Each number is 500 + 50 x the weight over the matrix's rms, rounded and kept within 0 to 999. Layers, rows and columns count from 0. Numbers have three digits each.

# layer 4 attention value, 160x160, rms 0.169, rows 11-31, columns 0-159
539462534579404516529471475487499515431435555461526468511523508547450503571567486420532461503527467494490453534480465548554509452492521390549468523444574602488492486570596489447494469491403478524668473479507496545550481529518498527508472502519553436459527520473534452533533463369464505461454479466517454551540490594538534513525531444561493498531482483541509525434491537488547523507506513544514482524401573484519460568633650348476455523497480561376528530478499429464450558480509534
612451439481511475526535443529501467460460630483535515501486462501467528583478533533489585475587480552525450530545517541470564483495600552463506528550446468506501486562428473573489440530441450479596493491475493474458538516470425454453461505546531577432448423491511508493527571438513561547556573522542498454538423512544506531588515523494525465438484506554524592469540527493433486496479518474505529516541408534463420479518553596425491538424512505461455411511398445449395557536473473
588477479459429444555466533569499551564517517501489496621426442453563439464440586478496458445563522489432505386468516462527464528465500506402490503489497441501506544498478571397501481547449483504446489502501476592502514522550541486522430464439543474520449507504486465619497555494535407503410535523541469516490561496526544535495421441573511503475532452517562471451431536530510522499543511498491548514516417486488439491497520436509613495543479478500452583455462523513556492481494472
453555554518482486583555554460511525444472500458478473497498500482537465442457466521450508536440476503635481602545531520469595445516548447501457517539525489524512538479609540395562434508444465484474515569437443483513507540502551503431576484448506546501502474466434526466466415453529568584490537619500491499503543516507481417549415420509448516472511498398495518424590476436517463506527462536466437528476520572439508493483494431526564520536487420521451469489463558523409510473515432
412425551447565531570500520485476409552507500488454496515535396462491477491512468506485482551446564451590500556477470522510490519636512511499560450525540473486579510471352616487492497370421546506506519548487410527437539473483544463523502477548454462535493526504540428490550438546510490506520438523479549506477497437531432555463504459443449515555543437440555483475413580488510528441499435546490465548509436494475527509536540443566511526616482532634453478470509475563507458552513525
480489531490492555495502430525470546594517474543406485493505569517529465393576512555453582541459631427504502489532493535500483544518437527536537443542467469481550417461438489530492478411592494428450503539482485544417497424515554525504514441553487641606532460529599487406575556482470461472563466538466414554401414458570464606542492472453392549621470481519522445414470495556474496573572597484531461446534500497517585565583527465467383485501567543483472509427426531358494342418565535
472546406507497443377526486509509519557546546465498412509552446529538498528530514568500508485590521498546498507459525426527510522528537533471482449510482588511566477423494618529549476498484549491508546449496472461526546522560535499518490434540521498572465369540462429437505514531606474521529495556544522516502451555503513543530511430510374482521426479547506486544445506557374553390524501503383440454422520495485567460564443506584572481602483494512491530472482558392557578429570507
528503472538432415559489518533506503531515587532517438504488554571541516479472464566492475435552462567543430468475581454414523433516537576601386443473562462552541510564503529499431415517458476549476487528493477556394440546575454520509516402524649549395553424454460439428542461503552464435548511473470537395455504545459437413473534485460558483438414535568509523460572432508438442457405612538458495531507508520495477495489483542536495496454512514490513473517563539517459524454507543
523467562542515506515407509473580402457511484507514449474522462478580477528455490583542505530525576396494562539493531520456482470515524537434523488520506584475474542466439574553441472551511450487479436390504525450468520464463480499467464479456464510373463496464550523401478457474435613563430457361566539552477547523541518468438503475435507539407550470535520518523483538485515408522600448530513575570562514505538529509447525466483410574491491437513537456337420511528479497501555523
440538517456501380462538508473426450457511520473559425481488480475506476573512545454519506561541607538479507486495504555529472481467502450448564494480507483536651535465430494550518466532469460487430536490410458488611533604463417468488435505455512453586516461506503417475474526460581461457599481485516529478487538498423546555567514377621563433519507508521514456471531455429527515526514477525445483480566536485454564554500603449497399457512512519458541425480567558542467467556497472
455508555533530503446491533530548500575521559489439501464454518490551486429476586506512493567494474494492535464510493557513550531489540581519581453552531534542506509540596498400508486547476456470532468414558510569565447467436533512517457497477487446457543534447523543585493556510454451456441527483582528518433404576491496521462424422457506521506440536579401431484613509503391534483555420616508447487534570462518548554460431481575532486550411523522613504453364432488525470554481524
501457566552558493476441588534445489459441519461594501473473633439533531433584537586513544503559392480513545518566501522515515497537564427471408507389512541495397523630523496450478534530589514411533512458505512573530469511455466449511526503456452503500585522434435465572538471445499476514418408518506433494490600476547496464463521458560461523490435544441507497525490571526566499522498440503462485488466522457471543550418548490523482569482437482434532485536516449536543500541477545
565503499497481472599459524511545555493488478449562526484503637488502489427405460456506518575509468502388581547465528509537400438520420548472553497530509429468578494423587564478447452429493520429417446484501520408550533488479548501469499495504514503499459478503505579465577476537519532504588411482534460551401435463479549501500465484430506496520530522516542616552537538486532486559485491459520441447488419478523431566561510562511469469497573502490543442498463596468521420543571485
520474596503484514512447437443539458564550539518497451530454498520492553488544524489496474527557367544322465534488529527467476498468503489444482438571516531525509504523531508490463526512426548537397547432576535437600535449427513516472489496439531491367505484517476482470479505491430566500555537448441475456464553510503481357485608492608506527510492487414483496464484479374445515580496515442556460510463507575446522490397474619455544529545513432510487499414523434502490498508471548
508485448528446468558490450431441546530495528378555573523493501520571533517437493504542485481594475507528476473480470511520439439554561475571529497464519495521446443482421516578461544498524520466460491457512550400520463452570483463552483526465536567528480555499492484483529431453507490472503549581533447453539462452544448356491494597473567438489506510452500425500517506507532537551462474448558563502459503517533472536544492514452537569447578491550538454491605509608579498431440535
367569532501543539493497495513535521471535526525554487593535472453531506520489478504503416514504470498519506509487498538421467468503484543522414491506504578477502449536466431507537461527570422463603468444511551516527451507565530449545530423497422458512465544526573528498524532431571472485454464548491484494431417528446408501461516566533518493421627482459544566540587546523494373451464549498532547547469496530561582570461475566443476466529542487482559514537438518484541466525411525
457530539501531472547413443537478483480507448497521446502480514550529485449544527544448479453454578579538578452482529544510499510484625540533469599526498449504530498433443549536522304520561552568456545484521505474502538450489502503480490481539407483552497449505444522523402486580541420496515539547432440566395529453516473476477465600488553477552522452483516454448411514504508471554536480482487454464470588390482416586598462577506556487521496536518545601649483508503554407425509536
484452554532557523456459416444476478450523520502459468537419490471530503460504492490508522459531435505447595495502496440472522485496508479506523508523477596449403440509338499552527483627605512447475467487571439443455538537556476525563522515588539520484519451474453506476520633560548402452528509407459529503499457470579543534541473548531489494505523464544548594474461505490549556529482446532538499470440457534411467549508536455485464510529515551485537547549547458472400429460559532
643495553565569522529426456485489522427508464536496553474497579458533442555488503461499496517539565494522522447477552438455450501492531550444442471492516475452522507632500486503505521530343564509552515538473423468479462541544482501560496557515493526320488511545543474495563425465564529538473445582496540492499525607582484414533495465465519498426447483431520505478463481526430669491564525503494499544499380450509468470550383480515511426504513434426427460515531502494517520467439442
522506443430474450485476424566577528479515420480492617432550545536481519503484489543562526501485361417478571467464531466442525487484374490518495483529518558508509476467410432502502495474569515443464482505524464490489474440512458501476535501485491473511540432495546507574484525624586374536523457470500559512496439436486429525471507484503545538443439401537551441429430484464567600500491473563552466503472599467456446488486546583488498568525531485556520538503449504476506339576515505
462414497462517508565481425435503435435475548477470547559577564500523557515520470533457451552607455614487522534448541533417457466571512452406489442511516467514539484489468525478432524467542527497423519405525473524509438562552536479476527515429540450517472505462433396510560490493489447505456468538525556586546556479600561538406506456528612506504588551496471481539411529510492539526477471495498533603418408551476460450424510462474568466455598592503550506497468363600569570528519478
# layer 4 attention output (transposed), 160x160, rms 0.161, rows 11-31, columns 0-159
531417509470434508415496467472476507469538452505470510508500534512487428492524492552514500507477572481529539511452438584513542543568524437499449507542584511462444767547477474490479540555419588524470484552516537443483520526424428575456516497464452535495441582502528469579494583504541584556488501465424448549499475488435515425497468501538545423507537526467499541476423551466564504643469529512535512474487479549505569422533480494496470560534484531417440556519509488520526566453555474
457520469505464524481527515532526520604524523498490530459462463525573500497429424542582543570512508464446494502527514478455465446489465398540556423549523492528474569540512481437516555412453462480497519459435488463488482688506484537461451474496438525509587469555518503480503471547511411524503553522496451442502485535427449470436481501407489528508482550532480442544516514525439539510428517536451507484454480523495489427452505487554550487522580489524461508494415508577523522442521533
477485478557456438488505497480513508502520516542639510467451396475430558478492533502448495531535616510444568463483538537403462467466488499462569450504482580509436460583550489519526533541461458479482522464443512510415554425506490526519515493500461476477569460475487498537438461526485512501508574504460503504403472495463538471442408490419445511465529490469468526431527526533509506500538513584540470546530449438509537476483524516624489452511533499470543494464433570467575574509462497
411535595519463438481458542522512487488478518465522527475498543404522439512443542443408465536435512563453475523534458488511485435543490469439507462490478508470535539469463511568453577497493466516639594540501542555544529552520491494476502464436535615484452506441549471481476572500566505418509428517448455551463624565532470570486546469467395533520474571472492476503536508477547463513439501435478581508504433519519458493507364512583501449541459593456523447517527575499551524418493414
530489524500447470545383567520430488528491489488564492493502514476512411566517581521497517521452530441510435491465434519435449547468479566432556510441473500471556381556478432546557553510536473526532541515563543561549496548510508440557498501514528419439454532449473511542494494443520514579575530557508494458501581548566530460509495585450480455470504519544501565502428571511550553477477425501669473551591440491432532446610469437480454509516501394496494469547528373469569417456491511
511439407435579435546537548399518474522584517463399447470448599485526513501588454418540461441532478410472543436618467501499483464493545450614617531479616464482512388484417563537490535482451522511460574578543514530555557509510504483506460522547501444485482517545453545480486472462550480526569497448532503526513609506640411473476518563450516473516515427497524527602585466475523497626486508530477520541536423457452471518496580491572512518485448430488540464450580449493430420471632464
452553443522525556508395598515485509583528543529513496485461519455445437497531489509545473483472580475499402446475510527440568527472502525509514535430592509428550484556431427461549445541473473512494483514481461578539488524498501460502503454450521402521520537414591505434556547506417448570474516510473485505480503578653453530445607477423509496508497590498503504424587493517467481471469505595519475567489472427547413495446540441531535587597477505510554537426482462389429510437496456
494452482453393466481491481570441555472515470640584488454589461595411488483493411511442581504521515539523511580460543512567514520550506505513395429499473536452473459602547508469563503490443455531678417496464485561477527576491536579610467473449467564505460522494523439518491466447484442468521478572464552541568498535468520476526507464524536500418510570469415590547536471479495499432499551467414651572435434488464519516495545474503450539511527457474552553440484498524474505499424498
619606492521451483512523452487444590522540598463468471462559537571547420572517527517506542481518451604443467504523562468461534458516496527420592491502496486536613501508439560532459527527486552479396530478528558436539518460472388452522408490546460513531487502504460454483483497565574497483547590501496446420571432505431548527510495517516509611527503532535491459538455503494479509466504473517484514446582507451484488467461523548538481514483507506501494408495476461566451571475528569
486439508516510561500519512478451487467496445514504571469440416483551518448511434499575484513483506514509483476523466450514531459429477447411539475490510484457502588577512496555506450471468571451561489521459423556467500451500481446528484439538536509422586556437441491523551467467360549507506540505594540551546511510503485507515477500381485543547490531478547515576510532505490502466527516519561519544509516510514470445458466543535532531394563492556521565546461541505507535522525588
488515487466487502580517546540483521489536480577445489483507481435491471519508555535528476407454551538496455531535519475531506516516509532450519534572440517516483644468497497503460509506558552486424515453488494472467527376507528545455496496530469420553465406460504473543533483498618503510517553525497453421568467423493531511517563514512547516535529444506467471454508428522526512536466467425496510474482450496583496513476522535564501499520430460524580516398524480534492502521470418
521498555454485490475443454518464545566462515503469583458504556479538545590453628590482443447455535524481504488423581476566573545536482488508527531521510525578454643493541493525489547446465508557545523529539599378480546417497504472490550466483525543491496541488489501424473562497518600513521521495443463427455496468428475498495480441550487478428492468524448513418559580494534489451507467506440496514527460541434429504504458515453521525432492486523490441504554460491513445534481508
542436460587519518600491554443431526445449465499449517482574536468569591488491479467516471463525457492538524455488443482484541524474576464448506539509461408501457342480456618496404566524411492464435413487507475417561535494534501479429549522480535491533472487605518442421436435542465524556468424523564471525540524518539524397467482542400520502528530491568475449530478471633472441516570490482459595583625480513507551447477432479537524503521473496441473482440518537381490485490510485
605409440541470509481495408474533440509493378592419494581511439507549490493568510401452565491474465510527572509524552439494553456555439509518521518508467496479506548503501460499465529459463540497542489452423552544503612501427511450483521574509485563545455452498527465497522576580415462499477566525475474479503437537487505521535400537525407517487523596612521473490386471478456597452501522476477491460555590444495449512540450575482465473523564427418490520487496524477442440505457565
499496518490512500466550411547424509448506547555542534517470460594500703473547528474451468518497532520518490557510537479533529464513518426428542422426482443549478396494613543369497487464429489606552458537580454489492463560532520561491525500525514503465459439512421436486544527564476494444471423504492487516467436508503489505444402553527567472471476566519481540471490494473538508516479463441423499465548550482377479572494396502442511493515560440537426473559554566514478472533495483
522523485494394569522484528545552504514531406426521468481586563481465462541433470503454520445543545524535542493522577481497500483519452477434492514585563505494489520491601550470453524428431483619483504474502502494530448448502430490546537558518461488430477538571483412532505506491513471555527463490516473497553429412489557492536502520534514484541455428546494427481542497524505496519502475501427521379502538417522501567475453429494522511498452549549432456535528560494509491417522473
455595519522530497511436539415548527552458482423522522624489469543434529518568445481521449472504432463549492436446510502492603549463559474419551556470424572504506430552493450471504456528544426531576569468504474457469543541528527534475469443521538460478511474458527518508503505470486468479411427491543460529505559480488462401401465497438486416519462442472468541443520530493482460573495489482493545510503627437477508638510500562502457531457496490472556545419580459483542439475457513
455486468490486457523547517449503487468470613505466511561508515510466463473573407538458554444508510481525549446509606455551437519510537448507471522392523515484475597543508508456580524499453577517447470505452562440532495522455457504446513548494565497467523493450485461504493405481480385508479518452503431492525571506481454486502564520486514494527475424511440405511616555499478536486422452568434495551474563599502542561522506525444469406459496506436504519467577475428527425531526585
540568441415476492491398550424494546517567537533445528463430495518533497511452471549437432535548456476536525482554418519465455567564504507476447473484489487483481458512501515467484577473541449505505522481477414413563569497457489531590556568440494463536506456443405532523546450550557530482542534472473487431396469488473479608448491469447481554399547476539433549483460622474496473512510491515497553525543481462552526520527453444491503567469562539494459425490466570510554594471509565
507397460584479528525500479486523408556506540556431524478442535505479402462604399572576479496510475493442555468502511472530504506524595470462505556477454488448446382398490470504451562488564589543547532449480495476494471454581543545501526486596562466492515501478492503533519477486509517607445535482530445469490462510483422488471525584498490474495554430470585527561495490490527579457452535533432431561480538549522470511453597445514465601537501474473474572549505433414435416505541620
475402535468463547438457549466470520575453554619488503497520453491482469555507553551462496488598575530568518438402513440417478491578388521473505551437400502551532429571489378497517541442527602519506496470474567518488492563449477489474579495586565512488491500531526486514479554434485505482496475507509448469484499521461537534437373497442520525457482537601511464507470497451499519472442404546550512493522522533521513502488436538456421542544576511523563517533536520526472539587622399
# layer 4 attention query, 160x160, rms 0.121, rows 32-54, columns 0-159
436514545467451503504529590465484541505495446482511662552508484481464520594557524532485479438496590436596583494463500603526619402548560522434422513429420525515497521597437428516606529557356529550516525541430450571576438482472523535471529525509531444514460502487475508539541475485484443557470484403561543571427497495510526582496609490458480560531459507550538546522502584466546420435483465455620442507417431461557551482446402472429536515485431517451560520417473524485402574497535503
494474490524460457493539499458498522560586510455509513623464467510512478488503445593475504500492495444496534448541519475530492433484512537436496511464468513498474517533535463460473488507560522504440523494511483448484544555484467524539516493529520479495503449481505552503540508476513505483530460498472480466462519532455470476551528496480482501490478455459486528477459570497509488525508472481456521480486522522513535512484499503479477502508497480506515468483510534511515524510499497
486491532441485536486600637483464526526507562525506637520451484527484539582533554496545474375465517465556634536369474608508621367556589466456452523390407518570522520558410427439602539570330472505463470600414494518640491415456534530420522553480434390530401577523472476551531516472435394620443485433584466566412482531527515635453519497525439560544511480528513440543518569510537438478460491438558398544476439451593519472444397468450532481510489580405535480419486460421372572465457490
464457492595535497425471521495488471548547538527491515536476432574484462481599430562548542509422459539505473384493513435483480579505453446540566509600514477475480553497452552466505472463525549505500537513432536521524484531507552485443493464414580550465507503506527465608545535492481616531536429515503545461527567566517448433546541483519504487466524526511454505421560498493482420513443504491522494486502548443463463426508417574606546517504445522528525554447383457448479513507462511
483506504456485507488530559465490513491524517470501556503476520525501460528510486525486507455467541467534526533463521536522557476511519515497475502472500487492509521515457462496522524523434484503460550509478465541543456494452483514497542500521518465513465495496468500497533491499499453575481510452507496528458502486503497539523524455479521544513483501508555528494467519467526475468514474500533463511446456498554498497456465514463513503507471480479527499461497507492412550533517533
477496530467434503477599586453505490507565531425515645640484476512504493529509477577463497433484510425522625511477498544518584387550564492438467521456460505510486533580496483462496497511449485489393522531453504481614496477455513521491543526502501479496444501472488504532555544497489463552505457455538491498425486541505484567533547485472455584534482440469528536514504606486521470516540437442465480465473501495596539505439409512442521484509497484462568434436536525453394529484475552
493472498513511501518492536497474502513531504519477540506502491518505486480540499503502500494488504454518490471473516511498488499467537494453501455491483483488484509528480483470508525550465531506499527513511479462512486529526509520505534469486494502537522486528506506490507498485502512535513483455521523534486479545516513548517496510471500521483505499518564541500470547510516495495498531554520507492501468536510551500459539496523498515505478505481522503488478476510516497484520500
591552559489462514512524507441504544535446498526476540435581490478545499490509439495507509483428579484541581504494525488544430440536499559499439561512425382471503499541492546627519444456457571516444536452509508439551541531520547477417503523437574502437551399443398506574430493434527544491457485496483456550505511533419508528542487495536567379500531506434530495473512451548426455413442493493432518450489520448518506509557536464443553474517555452459474618460464546450508543639507494
493487507510459560513483408420419547512476529420463492503534571576562458533476498463512625516468494448497460536592509513438471441515501475471567448518417436491477438540513588444562527464574507510469499530489589476534501486537480509492488482468532484534518494473476465454438498602530532480491480500463389510476492420447494404517505421466491445491550503513568521511533518498527526555485467488429539489496478588536495520516539446504563426513535546489558469460535502530396556458574434
540536453556514441516581522509527414446481544473458517492457389411477467506437456530496570554494519399476470515482574518397418466514557545537506541396542423457448447445480455402530452509446568497508517501497461517554464497543562510513584439560433493511559523457496524493454423537498426504404539465468578527568506550446427415500502526554504490513439467527499497482550513583517543583429512552486610590491482429535489537559487567465496459436483504449485467503521476467493553516548548
540559518552486528502470512458490547529521496500404541521476431481505476504590508501472468531563536512464543594458441471515437516463495498439516424547465546523537546465492543474484516408549486526602432530507488493469543508502496522543447406510518504470466525481464520545402504538543505439481427475518425544464580540483473524517478497476475519514524453474413482501531476558550535493498446502557522480348448525555490478487416514527434556544550481536541461552530475492500489468549517
520535462433511494557496555524454398571495478482494525557447536487478544492567495573514519550543598462493446478558514472565482545478413475505460480554540544441492480442534585550454541455560455441558483465455495491526458536511555481468465458420500455511446469485511527494455468503453457562503531473468528461522495538531502537456415491515470462583498426515512410518559528496536421488526468484500531525416488591530550495484476535477453426514543514536486536512469487473476467506581476
504492530483544522489502524530446423527497501507472465487516449501475515607506486528494491632513504501413449504572537577450533406456619571510400548596515481533476554543519528558527485471452484432482544413573469452526461414508401487470452471522557460479562539480526491499566482552464490488543477502513495473460582386457513479510423472469527518547537481475546467540464513474509509552578504540486512545453464445492476520504431509531454463557462473442409597435552467448502498432455465
433517581439528517436545505527490538494465411571513474504480474483471453533613448549519536524551484544462615472408554463516499491481475558536522490374488504475550465473443624511497535530479449523516459542574482508454512511466471520474455471388449533477574458514474518575538509484451488563480503464510457450614401385516474427556431442516534519440447469452454462533489581558514475500494487495603459489554471492483488486480563385452476557578548450513543505496549498450449483463514564
517529452525487469466519517442489460457516443531471439440492551561461490390516495434471462428453435483460507496530527459495435521491501554540413473389599495495476534453579476538470492528570521536506549531433445460528507464531497502555525476542444477469487539496512404443462523593502436526483609470509435513527487509440484588510506502373501458414486470438545514464496534513486514503498516550473499501523496529541485494505521393400481500527537654580529468457495436449496513553509494
528484472531513468584461484509523495488583519483497469399472548414468518558561492491482529484521525495546537416595435426477527472596609499346470500453521524545478516463479467503574563475517508414462455451609491480530514516497412518467597557525486453522449577420501464513495479494485516530425480485532513511496368516532495521454504569471438511486494403510584523481477443490566467464507486430481420491525503534519408472522513512536503499517412443537555508524541496489526472511462523
476465557484528552563473496519530609506485549547522560474453600531467459430450516524508489562521489521494483452415485477506599440443478535541459449406579532536530465440501507533572494486551548455536527556581481535451485451510543491468424498553412485465481527474553569410442540538487445490406519613483524494536500525555470561560596515492503474506455510419488521555436484506395475480568511449620453598463505485467463424503403538514524479443544511548498514419456567487537529572376513
547611457408581547502480426481595471494568562491584491476398502544513477537471560465495568503454435500413422463512464436533500415458520496454506386568475414579535539487476530442425549510522455529469442469440451461459482562577463505483463456468415565514525515554544468461471537509455545452517541510479513616575509479541526590450361554513384436514568471457525500501517497532503512500503522454512519445524412498492423493490561503543463436456460577474437524504536453476498441460556509
504510527451504528527575523483461468447483443518533470503489552508606473492517437554567410483628498544503494504515470502524465508460512492503542494550564423545607477481512547472456562574494529597492535415516548475562491465527552512431512561512478464527444420471551390499494560490496487526501441510571413483490512494514511496492493531576532518513497449568467460562495500509535494368541506523377564507431519523482491545513527515559436529549455524510607495557508515525560471529436434
493486421515497541510580567442532476512499455526457450479450446491456527457503483478482461523465545481525535545505524434458457432451477518514541508570583483479505533582487454459542439461525494525533504578581407465512456523614472463469609452447447489471510401540473561477525509492540528493436501504501555570520407518522494562539495436423489458545388546590481472483523522367553552521477489546521535525383569536506475537455415471489512526471374399519472468523459476519492427446452486
426494503430470477580449541392510495569479532520465482512441538540499525507483529567575450487506584527486453528466529441577389373491515487470506482415484439522503545525546489448537462496520517471514542519538525393491509428482413507607491594489551430472529517579502564464493498516486515510495539549475456498533591540526502535467395470555417531467488493481502573474527472472489489524543484514449469469520476427534473542576425410497408546568515458471477534504464503431531566476486503
460389533496488397495602452461490473383521577502437479500568593537537512480480542508481485526398475571589418419539505550532488489469488554476478537450468414571514506489525492518576491459582500529474507498542516530528506503519548500495468537403520526490521505461484557533415543468520516562530541525511459426559539466562564568466538470437458469487399458477554528502496493556475592509515535572536508566464389549470467487482477432430465477558507551513508424510491515559470467461518441
439505538494411610519542498558495583586430467549574433439567575516495500562456480477493539495457490518460478504508510469399556473503523491454460486502423487485498448491521475541433576512514524467563362553501512451494458457551550457414506493508520465512550451510444472498473497561553515534481498502534487552535469512402514530518506521574538520512508511485394561469446512482477456504531502518432471536537543543458517511499473557474449515447519462560465480509516490532552467491562484
# layer 4 attention key, 160x160, rms 0.127, rows 32-54, columns 0-159
499488481471520510524477485521515494454521481513525523495552472495535511533476522531506561487519522495549504510495496531496516455467528495514508497480473457496510532524533465514498500503495518519532499524522466538472489505529532532516473505545530533590476523541502527523520471501495561467510475514548541513503434443468557532470527494525486517502490553506496541505448513513510500507523489515522470508489421503425490462487527494459465515524460480542467469465455517512509536499503451
451420504563468487487529538470454515476488471555544591472527451513534445584527499518493556460525569420535510590388413510508523489526515552489378477478410491553522569565418524461548439536467572506545510562478485545483470450572516566489560513386449465544424507460493492500537544392451500507421538432522481444410440465482502541387537513546491568482457534551509470483409497634522463470455524444515437498417419405450572432487497470530429509491533522455488525407448449412497546521462434
546526500522451530515484479498537473491554485437532444547525506498529460495488511447552510554533518498464508519539498519527458553478508449514503509502532565455506487493527521534529527494566584526538549497538530502459506503503535536499536570525584468458495513568542507521557540495513498469467525521481495501485515556482453485503475575510557509491508531450493431480484504487485538508518510513477539531497520482515544581522552493559539452523482574483534497512488493501506500525457507
495452546503542411509524522548516481455549559480494466540421507499484510489513495610479507508538526484553488528514490502418544505567492558535464452528500446467423592514578490510514601437451601487433468508440508507483521539504517550536440503523456474528490550446506526520488561538517559418546517440489493546449488508537510507503516537448480501484473490503484424439537524590484488546538490585545523567430502537479540524532482494457493504523544510488563529459498444482419506554486458
486465582517484412522542562493469539588444489634543620502482475520492472613580540589513532438465532441544551586439421517530585404583432581443434441552424462627462656527417519407527499528405459466536466547453480543550425521536490542464520461433363459570422509530420507459513591450449537548469608474626447435455437495416469630442540454499454517608527490589555566478448563583532484501397491479576327470484469430504475429440457467492434502417555521477493422379442453388423581527491508
452480483490504485453495506549467518513481491562476536465475475485492518535516494543464518429551563507521523500458498525496556548559517556458472497503437522570555488604490512464562474502502496506490474529482482527536500477552521543503543489463465495535484473417486524538458451526510491553521489461535525503471508443514531529429559492474555534460523505598521531515465537553532495521491509476492482541473430435486495460517517518525464533521527468463503546450484473522474509471535488
535555319480641655521351408465519568399486586269401320480512623479414566230389472512444399570493332641495321296630718368361326623383484432598744523489576395223535244319697476678304609425603492530384526308655504373477648492453474358606409468715693586423669432501642423511420337671559502418537414671351606590646549465707623253632363507553499364362485440316356607578656424301397460477656568566431717492625603706432397578592481607458546581578436424596409606719672680645653332353594460
552546427501637412534511485506506498548597502471442472545483533477566529461458480509513481497451492462497407467466453452534506523433455561462513516486504536529506473473560516575443504539572485453528539544493511569541485452452506498500497490496444483477504514477487563617461535503553540540504521501444568423496523486520432482451498512479505505505467516434504446424433486493480512466490536457529480468507477490451511512533486513552436514529442420524454456491487490541445542516476487
488521490547532433479512482429534574447523568515478521464491554572474427579519479520543405461420456548479444467514491511530535520516486491489474554494438514540425518491503510471504517519559506455527388562518537571502554580488481497515525447605507517471554568439517567417500491504504513520424512488540557500556494572524581554515532505503454505455530582489509494496511503493475577499495590445523489535541520557438475472459517475458497490502450493506510439498551526447506537565498467
470516421458436565542397534524513500531504505474454540457505535458531531550569478443436590468525481502444478513521449487521499465481516455483497509478539528547539472543520486516534483519500501467535433458590510494476468489539461478384394550433468481504558452547492537536515532486515534511521557502487464468509455393554560455509463509481585515445500537446512550588426487479520492521509522534548459532537423489476518500462516577516438546495496474466498542465524469483507483556482572
529493441490486511552436433524515543532497475496550469513496510456459479442536520590608444553533496513509511498478553494486485512529555459486552502534528526477450510503560449502437538525490538522482533399473535539506485500487513503519516521558491532480514428507426481434425523518524442494497577480453473540544487503425510491532560523456533510477465521507585501612536400462510489562442528497488509484480447529541518545593444485507610491493543525494535487513533498471528460480436529
500464498530441498448505453584469499563500490537563471548521528535513456516511537455458452571467563493567506439496460519441543493482496549503513469536474474526526548526509527477564546533486491552407406487588498496510468512524595512488570544498492456485524455523504542496527575579481510519458492505482516526453506495514482457533586528512510535560509504496491509467469516508533502488568464381499535486561538527496609517513500544464502478463553517522492551491440494528472570460499536
530480535464520490510457529551459494464485605497554455428604541589519432479448490398451492501481470476579529529589476472576539451537559461490514493512461418578493448513542549495532531507528435476481478449479485436524483487458477568497495520542508442486547534358470478564506520575478480508514437533502551514517540561468474518487487516506506460457450453480517562499468509503447533553462443498446531494510462491490510464460502426447471525531552472504475490497507447508518500562531443
553548493534514539445567465542525536564477474495471485544546483547451547524511480526514436563522460541403495463505510561453545521529546536494466507589559469553487514585586501491495478445465469535465505500459511422505558512522507551474420487507427518489530509478498515423563547503495522522483507435602603514485451510421458552494432522525477510490530488543440545523436457487437530486483483508522579483558487431435463504532452535522481504462500569469452527506530552482473455526483489
473535483506493504456535500513482441543486520566457480480457518533441540490507488556531511526457547455519423386465504556515478520492490507504431539564490516564530463443440506488516516466522474500518501468522519497551522565544401487545578461509461517507431562573505502493468522526508505560561476491425499463468483531508512477471533435498359404505488490551525563448518466506490471480525483474538481523486443560498544480482421495428539524502510471432489485504539484454555439495501485
531486483529495553545571534479506432497584559515500544506561436526512517479513491465482572466492444499604455443494519556425488494544526541488521466498550481466482540466395469532480464484477420522439484481578459503521534514491519504507440515513472529522474422487570531559481428512488575499546420489477479433489590497547493526529542493481495465456453519525477532534585429517516472466474503519463492531539519567502479458511536506492462452605534444469554439418419459448456530511485432
493469526489539478487527508481544410485557495460449490445515561601501435447520518521460560425435458567446470553578538488495441441487599494484468487405553440506484539546546558466486440543489556573438548536520428487509495492395494419498509487494481535497491507453473513495461488444513516498584369504459495490438411455583518483572483441560408549510437492476469532534479450530488515495560488501469520495485504580547480563466536477506485448465472464510541503606601548518504517452437550
533473481455560499574503491463503471534507542495518555520517538541470532518475576536505570495478474500526541462552431593550584500542522468500523412541490563512456468483424459525560491472490469544493487513466503504499531513432499506507467520494562505537525469516501490482500543546570486450537525569513518480609527478551533528454432453364498516445455520542479486492529512431446462505484429403505506519484526433515474551516478510455562484517498521536480479486448472473482477392501557
453583500507507496514437476501596520484446516434479510447549551464529500527447446477466539465553389407449484523480571486493494415473484516548500505479499547572443508461542507560420503527465548510518470555499492483491463570476580468528535515516513523507565483548501557508521498461499560442529479404481567528526542496493490488539544535499482514515482443500571556482529481470518425467427490449548469436435514509523496516486546495518546488480511535529586450518461541488471538526482533
451465507452454542471460537459477490529555512517479506528516519506524453456497451501452484533468471508575612551495562493460474508482536512491513556472502424504462445614503496468487459561469578443386442501515508486470533532574517588458569511517419503511500439530491448506480508492486443523579493572485461554525505508486546511521486511477506531470515460528508509439448462466473473520542531529470484454401483516566516569478458469591484599515494457435563478524501599485528513502557516
511442433450467545482472475573517491532553517494485476583478572554486501503513510497468493522510405494512541555614509523466490414549560460470521534504497549547511506391468509453481506489509483475504506489457489495532472462612398512520470485515512483511489526438467500578525537440515486488478427468435541477491523478473511479459535562549559512527511479508567519469544475511478525430479539575506398586501486468437446519513475487437454447498514467562518460585515462433489461454484493
522456515517388518508500483446488506501473550476477498576509640466539549500492478575507417478465552527479539484522546542526513528555550472445434462560437530506529483511501517473454524528498449573458496529570540538491519538454430544511534557533432500478448557563466506507525484487450442467444546537544470438453462536514485544463525395553461480559499473524511413489500529537466447502478542411419388526512510469478492515515485388549456522550494619472447438477528462442515586491463522
442515512524517448504469522470507592573530425449517478545499458579476481470526518518472537452486547487491507457530504496472521484526468597489488555431485526489482530532477575484554505490524498494464560478443517560521491543524568542466540495471490383504527495487541481517487512449524489507403503566471500460503523462458504511472523524455511553526558507496480504498490463500472505500460516469508518551534474422551509501458455569559540459448592607508525488445434448492457544543499463